Each number is 500 + 25 x the weight over its row's rms, rounded and kept within 0 to 999. Layers, rows and columns count from 0. Numbers have three digits each. The size before them is the row's rms in percent of the matrix's.

# down: layer 3 MLP down (transposed), 3072x768, rms 0.0384, rows 2980-3071, columns 432-479
# up: layer 3 MLP up, 3072x768, rms 0.0774, rows 2981-3071, columns 432-479
down2980 100:522499487516504481521487540474475522510492511551483516511479485491490524482576522526536538508489532474542503540486497466494496511535476480485528
up2981 105:511511509511516521486519493539530521538486477507478500521511512534476472523502524526489487505521543475463517491529525524480495546460508500490521
down2981 105:524506523493493495494484461533473535532495512478498489498518506488473583504483486488484520441451502480504450477516486498523508493514487432503442
up2982 106:480460501529479491482501511477460500476501495521459511511476481514499478509489492483497460481491502498491530493496516529479484533528482502489489
down2982 105:500478477543520538570471520512475516506501510547510471493466470522479496494442524468448512484486469508501492519491505498501507493505517519485535
up2983 105:523488486485501463477505503514465469483511506508485479496552481539523504497514539493507498500491527528467534537489541486512523488537507485473492
down2983 104:512478493501520496560490510532479482472495479548501525534523468476520560467493506457438495465503550549547502503502467522488531489487502525546482
up2984 098:496507507487480499519518461499491517453505507474514503526490540500503531519509490485512581459534496489503555520491520520486459502506503478522508
down2984 095:524512511577473476495484531548526488468527473515537485482451511492538491508486473540445513549503445544473504475486508469499452508461540471520540
up2985 097:523492473467466515500512496519484528507520494494491507516537514523524506445547499498450497512527470501538536522476470458486484472520523498472515
down2985 099:468474520529495509495496484498491458523505513518481476523527519479493516502517513477470515520465472539510474523539522487485493483462508512502483
up2986 100:471444542496520526481507541472544508485508443522523480478521490513509490524540504505521519499473489548520483501522478468506487496493499486484509
down2986 102:512521502498479485516528508504510491459504523512495468512456502462523496533501467492512544479502493531499495490523468497465481513488489509454534
up2987 106:518498437467500495491519501484524491490478508496539480505533474488520504526519539446462495488495518542465507491515491476494506517474497511531479
down2987 105:555512476513476524504500481578477496507538519525497533474506484475475490527487473494533476542510474488461456503492493471555486520545522482546505
up2988 116:489480487522525483517454508475510528485523511411516500488492538499496542459534514502465507497475425524513524503502473461467488526439530468437487
down2988 108:522507496496490487504440527513520483462539531563461479482511505483477488521495497456528527471512551529516480467516474490494502540491511517504452
up2989 097:505522475490512512496485518531491544517548511528523481503487502517520543509530496485503476522492515486496507439492503506504486514460523475487473
down2989 094:524521516474516483468437502499455493527469502523507489503534535447535537464502524468476511510457518542469497475539442476482467484462481473507506
up2990 111:507526506527469524488521450507494508524534495455509497528536493486496446517501505505451511499498513497543446500466499500505495520473484469557480
down2990 107:542478578503485544482509505464512459515477513487520511523495503444514457481489501487488493502500499550525477489484531526533517496493520530552545
up2991 107:509519511473472520537512513531512457519456473504496519520501514491464547510489564515506476490495503491480548502494534519501480463513481472485498
down2991 105:522526483482497501499505511500462463547478520512487466470483483500511476484492501533506495499514448489491507476503532469470526516492482526508449
up2992 099:474478474483521505474471526483480557508483491492498538510526512492479529494532515485530522472479478522514526542490489450470492487506481509444523
down2992 104:522504515460475440541510475434530499510523502462477519503462466477495506480514553525484524502524478491497440496475497524478518502506534504546515
up2993 099:499489497511490512529496481473521502496530488515493481500498535480512499465456474468461507466475513508539486508520540500480552500490480425499521
down2993 099:529578522463499552451522536474511541463490500483523501541498518461503461531479488482508529531520452510488531508464494474543556465463512535541494
up2994 104:505510454488524512469518547487483517510506493480511500499476473525494471484463503481479481534511518535480487515488518498493513534499486534498537
down2994 103:488516512492497500508548513465489500527457489484485481489546567502522511519541481480534515517468502479505504458494518514497516514441489504506520
up2995 112:528500564537543493480517510511512499482501505462501484494528539514495492470511488512501512465502523493523484499532475483528476481515519506468484
down2995 105:477494471503518511511492466501502507525506505513502506516537463534496502488466492572457516514447492491509494503508501481526546499527533472501527
up2996 094:502468498492488489503505472538506492497474509515524486485506489481564428503479486516512510510552554451483503529473484530481502493494479520504543
down2996 099:510535514488510478494468431519461517516541513493532468480519523496505498543487492490523510513511518528499522493449504483454465494490492498515520
up2997 106:477480498479520492487515517492518515467558532505507533491576512497536490492502512505528526489449472525530490491493517519495509489475448513537495
down2997 098:527510519469503518491522530513503501469548495463469476475466516493516522482523513471504486499482499472467501530483546512535520483498486494537530
up2998 099:484555530479461490518533476489467476430459558486493488492489489497510531520489510499487509460537481468504490463536508531484438519459495475484558
down2998 101:483488489485477514511497515504478541491479554513457457489461512508488501461510502545469553499496518526477504499481516550470512527522505473479514
up2999 097:482462500491463492485517506482502485492485518462509483495491520509494482491454557489501569465514484500510521493518545496477523481487476462505506
down2999 093:475516485528476544490470505506520519517503412485473491510499527506495499521508519482478484508536484540572491473489505487528477508549439483496492
up3000 092:493529512510501518521476464537519484473496525528510487479462487507567480477481526531479496491504494494486515507508496509499511468454532510502482
down3000 099:487471490527546482535478490459506489498500528519445495516515511490496456457462474461476449533534480493472533518449478501505517482443467462544482
up3001 093:466496490490485496489489470518515506552460482527499455523502478493477442526538475462522485516502486542487484499488468517484492483500502533542512
down3001 097:528466490481493492487500511521488524523480523465515514525485510522493478512492490500531485482495474478472506518488530487472524484516499494499500
up3002 090:472513489551496499487464496494529517501510490483504471474518499513515524536481481508551539504498497470572491493507476532473478503510512540522471
down3002 093:518476498482493496488461518515498493480499472464514494504484481526520530517460494513456482477502477512519500518499500509486534497531484479515506
up3003 101:532484476465520505467467480556490464494506482512508506505517505459529496498521516479492508473493476452529462523515552484527498508444491527467507
down3003 099:523526514475556509500481475487502483503517533480475487474516518465466487540520508477519514486482504498496531482523531469569497492497551507465532
up3004 096:527512522467483497555473468518499438522441542520561488486499484496458483465514556497466455494505482457474516524489508509491500496484498497487481
down3004 099:523522551478484479517508517494461479513493510494490454472510501520496519515525482488518474493500515502489478545542470520487522516515502493489514
up3005 109:480486476495488543484514464500511529451407500508510510459511527481518503492528506512478523514475460514546473518492489507453495485479459478444476
down3005 104:502501515486516524496523510484478532496493507450516498525479514526476476480530539469467533508473520520517508540527465505537473474477485544500511
up3006 095:482529475490453479531501514520537521474473456503496497476479520536541531523506488431479477559485469516531478509533491517493516462467528474438512
down3006 101:500503448500467513488513438503473519507516484496510488458464473501451537456502547466487492501461475489486505467521512514463503577478560487508501
up3007 094:458529543527441536463493473492477521479509481482539458483490509495526464492470501495503503503507492532522465529487523528533492524527520488521515
down3007 095:466530485509515518482508503467537532474515483498546496461498438490501491528496474445496480502488519504443488501527553531521458536487484497473511
up3008 113:507477489489504519493514508480514507509535514483491474493491497484476486464509510497525451520479491486543466494469462531527525469502462490468516
down3008 108:474464523477509521466502471476513474478465515480477449508497499518480510486541510497488520516482538521515501506469539448506511473515489505522496
up3009 097:505487513485516511494507525466506490475503515551475537516498499505541483515505530492473496465499522501445511527489490503541541494511495498503469
down3009 098:521527489519504539497462494478540502514538502516556447556514504566559472475490506470486533457505480514475505515474532490517503548511544493482493
up3010 098:516483497479506524483513517503496500482472493483478514482506463486519464498493469488460553507505541537483471491494514506487462469524504533546489
down3010 099:471501520482457469490517504533510503461512554498474444505490544467445436524499495429471534474524478485516514477437519503515516530488477470508481
up3011 109:527519511510532499494508524487505503546460493509504543480486515504496492505538514472533493488466527490485507470502486455554521469495544509486469
down3011 103:487505511493503515513541508537477490519477505520529475505514513472552508525507481491540525500557450466522460483503477506490453548491511489504485
up3012 101:503491494481481498532495495471482506540527485518500557531462521527461509494484472449519474470510535533437540530461532494528482494496494492488479
down3012 103:550499509493524535514466470439510520506494528516493455512478523501471511525484486493504524507531506497481486496520477532480516498489530480482460
up3013 103:472485531525458502458465526448527483492480513476502486529514478459487475483500494496504519486482528516557501468504492470501521514477441503502539
down3013 103:510496486504467497474485550479499492494477494512495484485530532493502481535532559491480472542485500499520485473546485495507512451507466439455471
up3014 102:508516487488518448526496486501522492502453540453469548518496524527463539538512485499487518519517510495469529532470513487523502474514458458495489
down3014 102:450525511535463461504532478560555540471480477515490547493535501490543509486490459524483469489503496504496477490517478448570470501550525466470511
up3015 109:484513523484470516469458493535544494465513532493506538469497513505521526501468500466529484505487498466527521507472479482454489462507486505487517
down3015 105:518511489469521517526460469535485511508526522504476507528503504467490484460498464499547481481438448532498498501508526506488448533485501539497467
up3016 099:496503497485507501530491485496494468508543546483468504524502465487537538490442503502459519540515555528474487492523528502494512528469471495505543
down3016 104:477470478473507497538473520505492442473501482486503503538494488479519510457532501473473460490479522463513518497545509513532501477451487479489497
up3017 089:457549500500423496491462507490541470514476518500494521517492483535484474450472517519468497478491506484473478522486471494513546481491483519494509
down3017 092:527520498552516589483501515482510500532515494466490466512492505476467496476470478521433496537502515500494536545491522494459525532465469490484522
up3018 103:459503488455514429493518516459505483508472491467520473491497486482501544473455493447485480538509493487494468520469463506522528504472490487479499
down3018 102:492484447523479527481516491517484530511487490490485540491472508488504505497483436484513514493484471521501460516476509498469528474483490481461448
up3019 107:499480473428527515488503536502531542546483511502499531478498499512503464522470473500508543524519458492491460518464490505541498495533515486546508
down3019 104:477492506510483513502485509459522511505476526548512473496465506470536519553549511493481518506536514487500527501522505541502500537532518507483544
up3020 105:498487541527483526516463480461497535473466508503461519547509512475489529520520484517500485507488514466502492539459473465493522533460515537518493
down3020 102:481483509506474532550522530506514492476505488518476500508465513484483477492573529475491535485485475502467460523487516506524522527491491517549489
up3021 095:514479510535527456501510511491490484504539441529495527471491503524459511520507534441514515519519529477518524512537492450487482469483528494507525
down3021 094:521521507497449475516531477482453488499496511506499507514481509532524488418523554503487481482510497486493532539454493488506525510467539503536474
up3022 100:496520488528464514503485525517492546510481508479477462547515499498535465500598527524520451484498510492491516523489503496479492483444475485523497
down3022 100:491552518521521534470500512542496519525508535483489469518475536474526488502486465552530509453468505516454523520475525507496504538502508441504465
up3023 103:506461525452495464510493546542490526513496491551482582508565525523517477495488533528506466465480500474502460489473470498517483493506454516521472
down3023 104:515457510491492487499536506461504481484497493516551484511527515479474476520512457492504462487496480527498450483484495519480486526532467459501532
up3024 093:498431479502495475529509527513455474492509480530498497534506490473532500503492527468467467505507475450529478532500526555461481495486512517504499
down3024 096:519502531478502513526485458504494481482519500517520424565459483460453482505485465518461482509544418504447482555511576525493482519475502515510483
up3025 109:508496484456500463496520489499526521537519484512559486524480505482498471499500532562515496511588501481504487507493481523494505509518467497507490
down3025 098:479508538511517483473472504535510458489497430480503496498518529523498504526471539461463443471496505509507447512430515474470516537499506548484537
up3026 098:535508512525499523497502455539481533504511484497465480503523462519460524482480535513483478500501534499457522470503526466520464500479482493504525
down3026 096:482501508487542541498515489475476476472515498492553536542524487500494513500505514514497503481489463502521501484494505472472515485489554459487496
up3027 107:466459506511519488473485480481480504492498482487468516527490477499484465499444513498520503505507509487484509477476484469467508482514484485507544
down3027 106:482502496522500520505492466468504506461490519509476522510521558513477508487451552547473541459520498530501489535498496518518515471503471454485525
up3028 102:433476495495549513546502537488504569529500530538502519530523494457520525532488525539483501546522512472523519502517534516479520490496566466502500
down3028 100:495517487460455503497488524505461543510509464550539458510464548460499486567515508506465482515529506507489481478529548471505481514486501508513465
up3029 104:491517515490500543491468485534506476489525441478461514482479459497494494509513486530519525519447501489524490475469471477513520507539514495480515
down3029 104:492508550447476489488552481498452514493524522510470524479500468570484508532507469512489519511489526495500511523509474454517518523490502492506496
up3030 105:506495496530541526498550484497502508436467570520494510515529479520514470528508513526523496500495529479490474450460486477461516481479477491458466
down3030 104:538508453494547519490512463529520488470464526469486557516480515504500507452522513501504510490491503544504548449508517536468501496489516497523478
up3031 094:488537496536507493487514524458506493517501511515486505524478471471492494509476471477501483505522505468455524529512532537506489514528521521479485
down3031 097:529496497488505512504436498497512524532508487563513531522470481457493504494489482468534450538465507545444502468506448469485527536524465510495472
up3032 098:519486489488491540524492491487474492472489467506459523503519494490507491506523471463530489476502506530519472510521506482477484521444468529533507
down3032 102:495554476533540510463528543483538525525515475500506525527554484513528511533486477517500462477481485491526480511562468497497498519493501546521483
up3033 099:539545518500523494534506489511507522512478499497514486488476500500503486505489479462468476527474518513500486501441528469488501484516480468510565
down3033 096:508482492501461502489496507514528492568501471511498508511509495472473520515457461502478510526477467531521542512510496490485519492507504478524533
up3034 107:517488511510515502504490515503538486505497481466510489508504481498486517480502526479474533504548528498515494461528442513450492477465489499450482
down3034 102:523534494471465475500502516476521554470492477488513492529523503502462486475511465451478473460485506535484441531484500527475515487517477493538484
up3035 105:463482513469447506456512545492483507463510524514486539486487514514532507519514495470507508518520491500531506482498530514495484485528506491463535
down3035 100:540470484496505509550538501457499492537508500550503492499524474529515470467507512501513501489480481497520535494485553499489517505501509486498507
up3036 096:489520535463471499462527450481507552523515471489496477524516514488508495512483504501488518485465524434522549476505539499470495454521470489485535
down3036 097:483523516434529517499449510465470511504528475537491484484499481500490511476442524470499518468544507490496539473509488526492531459506474490529492
up3037 103:504550462503493475503453519534548557505464490466468509534555496500533495514494465506516558487457482486518544524507515504487485514508480511498523
down3037 106:524511488459496453521478528508496487516472437544449473542479535510517481547483530497509517511490500453519476552500486481497495518564470545546492
up3038 100:494491533481471517478534491489497506489484475516527493479534524489527550556535497559506513487492458526461481466466517558490484495490479520490509
down3038 101:494512535525452524511474426490502491504490526522488470497531509509499508533530461522468556465467485523464543527484497557470492531499468509504506
up3039 102:510510477534514507523475499481548506487474486482485477505512509515511515458481484500506479470480523487492489496530526524497539490449528537479506
down3039 106:493558498504475497458453470487521438478465500497502513514510527525484455532477467467526494471549461531548475512511481528523487560471496478483510
up3040 101:510469518527504488513522477513480494453512521455471526502510475465472490489511501455479513519511504480480472520480524495472496449486508499490521
down3040 104:527473533520481530479421508516491453525499512488472517536461464516530527482495506503548454487550473469497535540506513475508438484538517515508493
up3041 102:534524483482458473463500517469496473522471500493495494445511465509508475512562503509464494465502497490510493461477520469532529506483510509525472
down3041 103:481515540523487480522519476492502547506488535466468488516491473485515519516495517517532513489483491516498503492507496505465505479523491555485495
up3042 106:519497504491503509547452497508502501569521493468533522480503490494506510489503475433481482455512538498488521456473477542498496512509517511503485
down3042 104:491487449513479470501495502449526492507461471495455477491503552522520532467524476462490497485483502483498465474504533498502438454488521507501524
up3043 103:468536495488500484507511532519481494478505500505482539495495491496481514497461485452491522498484467457503501499478497493514485501512457512507485
down3043 101:483507502491524516458511537497500489559543520541516497487516527510507533460554478499527469510475494509497522492437496517543521485499485499497517
up3044 113:532519496527492500500532477513493477514505551481519517545513514466474510498491488437503514533493468484489512474554523487560529518498478474534490
down3044 103:508474477544463466535545519503486519497483538539500476501487511506479532456491533522501536512531484489497516519497434548515488540493520487477421
up3045 091:521492545478481498481523502514508480516479486548483514481519488511468494480509502494479464494508542497478503455466484490554490501522454511474498
down3045 095:504521479477469495492507478536510559466476505552508461512479484491518550496511510523509477510511522485541485493514511507526502485505484474504524
up3046 093:433446506517449499457490534514506512484491491473556470543520490510496562517467536470498510495499541496498503507545457556523468532480517466487543
down3046 092:519511489453516476493483528511517514456460530508498502449548483493492515514528492511493463485485472507459448498528485505495512505502490417482481
up3047 103:515497459535475521488464562510472495455530501463540513474476519503480481505476516494490535509503528488502513503471500500501522525524486523500488
down3047 105:535519506484531512541555495476500498490480499481526442501511502512480480527504538415505529492521504497468511479547505499498568522482471471502515
up3048 096:454530472490542515446481535461553489510526505479541542440496504464530525468513505520504450482500503523501501484472511502495492474498514551483465
down3048 099:485457518473502495456427530499520506510499500520497496482472507432477481488499515472514478524476524424515564483478486496473510521464497493518500
up3049 112:467445487532449511489440502527487527553464478523536509498487503471427532517531478492511503465472478513483465504502500538492523482498535524496508
down3049 102:486500570545516429489496516504495542500471497495508525439496486545541453506538494518491496507498510469488464485475470525493507434427503507544514
up3050 095:510507533463524520487508537517530563556485486492472433470500495485502487577502500496556530526473499498511545497469490537515537461522510498464495
down3050 094:521492520520468498448499501517415483512522447470484497489506514489492494508502487548481507499469490491475493499501505526485491514467480471494527
up3051 108:498524528490465506506495483542515494504523483436469504525460474457494477506539559477488456555499501525489491533506511458470480503521494532470523
down3051 104:499490475508510523532489451498453476494540521492483532460509475483528501481523530518503501487493509451497517522514481462492486508509527545509540
up3052 103:466485528530486477491483481505481473501478504506477512483490482508471517532508537504508517496537490474466447498482519488489443554539483524491511
down3052 101:473494453488478504471536458506467494465518469482514535491519485454477517546520494517467539516492517471461504529483477496496501505480469520483497
up3053 107:512543517488478499501463471474472554495526554487475504513499443466482484444463489453467492479521519491474481511511476506510469538548501513499478
down3053 109:539538531508520502486531515485502515509487498503503482506512501488500512483499512535469503487510474434519514446482532457532520539498498499509515
up3054 106:478451519591563513508497468491469548499510501483492498516493490496483497509541528473517469497494473503511521498461489503481474518497498501481506
down3054 105:483500531469547503537456490474492518520481479482477500473519562519457475510530483524484505490517519506443524538513538527506510554501502476484504
up3055 098:494475514529507467459539461541529475529511501474476484524526488484486535512447474521508536516513503479510505482544499481464509483516446495542514
down3055 101:465506447568540497475477512582494496528499494468550485466524519504516492554502461475527482522516505467461503521520484510475508498488526507527524
up3056 097:473502555505503505491492480497517503507472476503503482470520508549497524493507468444494465486489475485475501529508508445522469515508564473501460
down3056 098:480465519494499510499467493501512472446497483509534502527514489496482489547451517507493409530538499474474486513527524474510482511528440513515524
up3057 106:516476484502473522497480540501500525485537530551486535492489534518473524473533502526514504515470507534527534505528473484510484516515460464476485
down3057 103:509527547506485450482496489495484463525504502535456514450497473517471495493488482468530498478500478502531474514492513490500481515541493496515520
up3058 095:535478460520510499536465471527479530523473471538506463508542463555516463500514491523548480513467493516540525498514489500526484515457516552492518
down3058 095:493498473474482516536529481494486506451497517526471510499503473516547519522484442490519496540500506489511463548499469490482485503492494495508548
up3059 100:531518498512469493485527496561496485463502477485534500515503491465498479539493540476531531468481516468477532480480479491506519542493475526549503
down3059 099:535479476477506559506483490482525558507498501466455485528510473493488490491482480490486509502502486478461495517457500495509521479541474492494511
up3060 106:521475507473508490511481539498498496495485523487521556511516491480512507515532474494496533480492517478527466540501476494520485517471506529495523
down3060 100:531499485486497505506544461546536486534465497509555524511502467481481526493508520506465486502537475448480503507486523498494540505457456453527504
up3061 098:449489509545474537462490495518484468529485526462530487556544516501498497475517475514484557487457435509481518526500462494506522492492518495515475
down3061 099:470466479497519505468488538493506463537496502504472521503497517529519499472503477484505542478504483488504517503495524510509481484511516529495499
up3062 093:484553537489499471513497497458470479521491526477495491531501485502477538537505518540517513519461491491566518505491524490486500499487526462527470
down3062 094:478539541495548507549481519523456529531480522523449455465522492470497487511461435477498506490494476517488512560446497469514526499517502525527518
up3063 098:480440506495482548504521491531487494482519518490538479534494524500519513476490517493527507521524498495508503504495502503522454494500490541501449
down3063 100:493495492468517570556489486536473497500502482558489482513482535501489529502516461499482504484479481532494516457544492489495441490465503485506530
up3064 103:477497488479540522501422498515479459461493482458491492510522492501534504529518486489483467461513515481487499493479527522506477487504522531504472
down3064 104:468542528497512500503513505491513501513530494488508500527467542467507444513525486521468488534484521491490539503492537511485464544532509499505473
up3065 110:517520530454485473495503509465512488482509522478490476469477514459501494444551546476461517459458515535493508513502487495550459485507484530513455
down3065 107:509480518527487526498532504467542503458470464514518512525495495506456531485532522506466511521492494468502477521488494538556500485526484490512488
up3066 096:489491541493499531465465481455511507472489490529550499498519516471498507502474519498485512501476530497476474480458516509523492531502493518522540
down3066 096:504487444473533524468476503505493477523504472485521494513504512477496455465491564469520479515444493513532528496501485482470516510460531477486502
up3067 095:519516540501482555505505461514476529510460512521473567541470507498485501492490512474477507503490500492511503502519501503522491476544490508496563
down3067 095:512505535492507520452494448520535481475478460492487480507498506515548497546488485522458512485505493514451497457514574434476504483491473505530521
up3068 103:469502517552516487533496520486478527540515486490500511462495442473470495480475504540513518456553455477494548496500541559476505545500530480510462
down3068 100:478495542481530461497524469561527523500488481482465485517495498514489512507484518520523451505491490518510492515499488452515490459516504461528538
up3069 104:482539528511483485492507527497491486535540461542510500502496459486503479506479525495492480535532514516525499471520534515504514519586517472481506
down3069 101:474500437471495534494495493514494485502529484489490473504478518510491491520477507503494497475500482508513509486496479507458494497559511487505473
up3070 111:498469531506499496522464506536503521521567495452513494507497501475464521482512511465476485540500452474499482458498488495492500456487498488473508
down3070 107:518455546506496488512448498517500510495538500469499454480534505528516487472493503519474528479501520481466513490515410504487445499512520507463505
up3071 102:505468477557552539530547461490516514454485529541510543550531503501534476531561483461458436494503507492531504521514534472487497487498525549513494
down3071 099:499496499488482491543489502483505537478473509560516496503489522497505562519518515503528481501516484536505524500508495449499475538496490485531520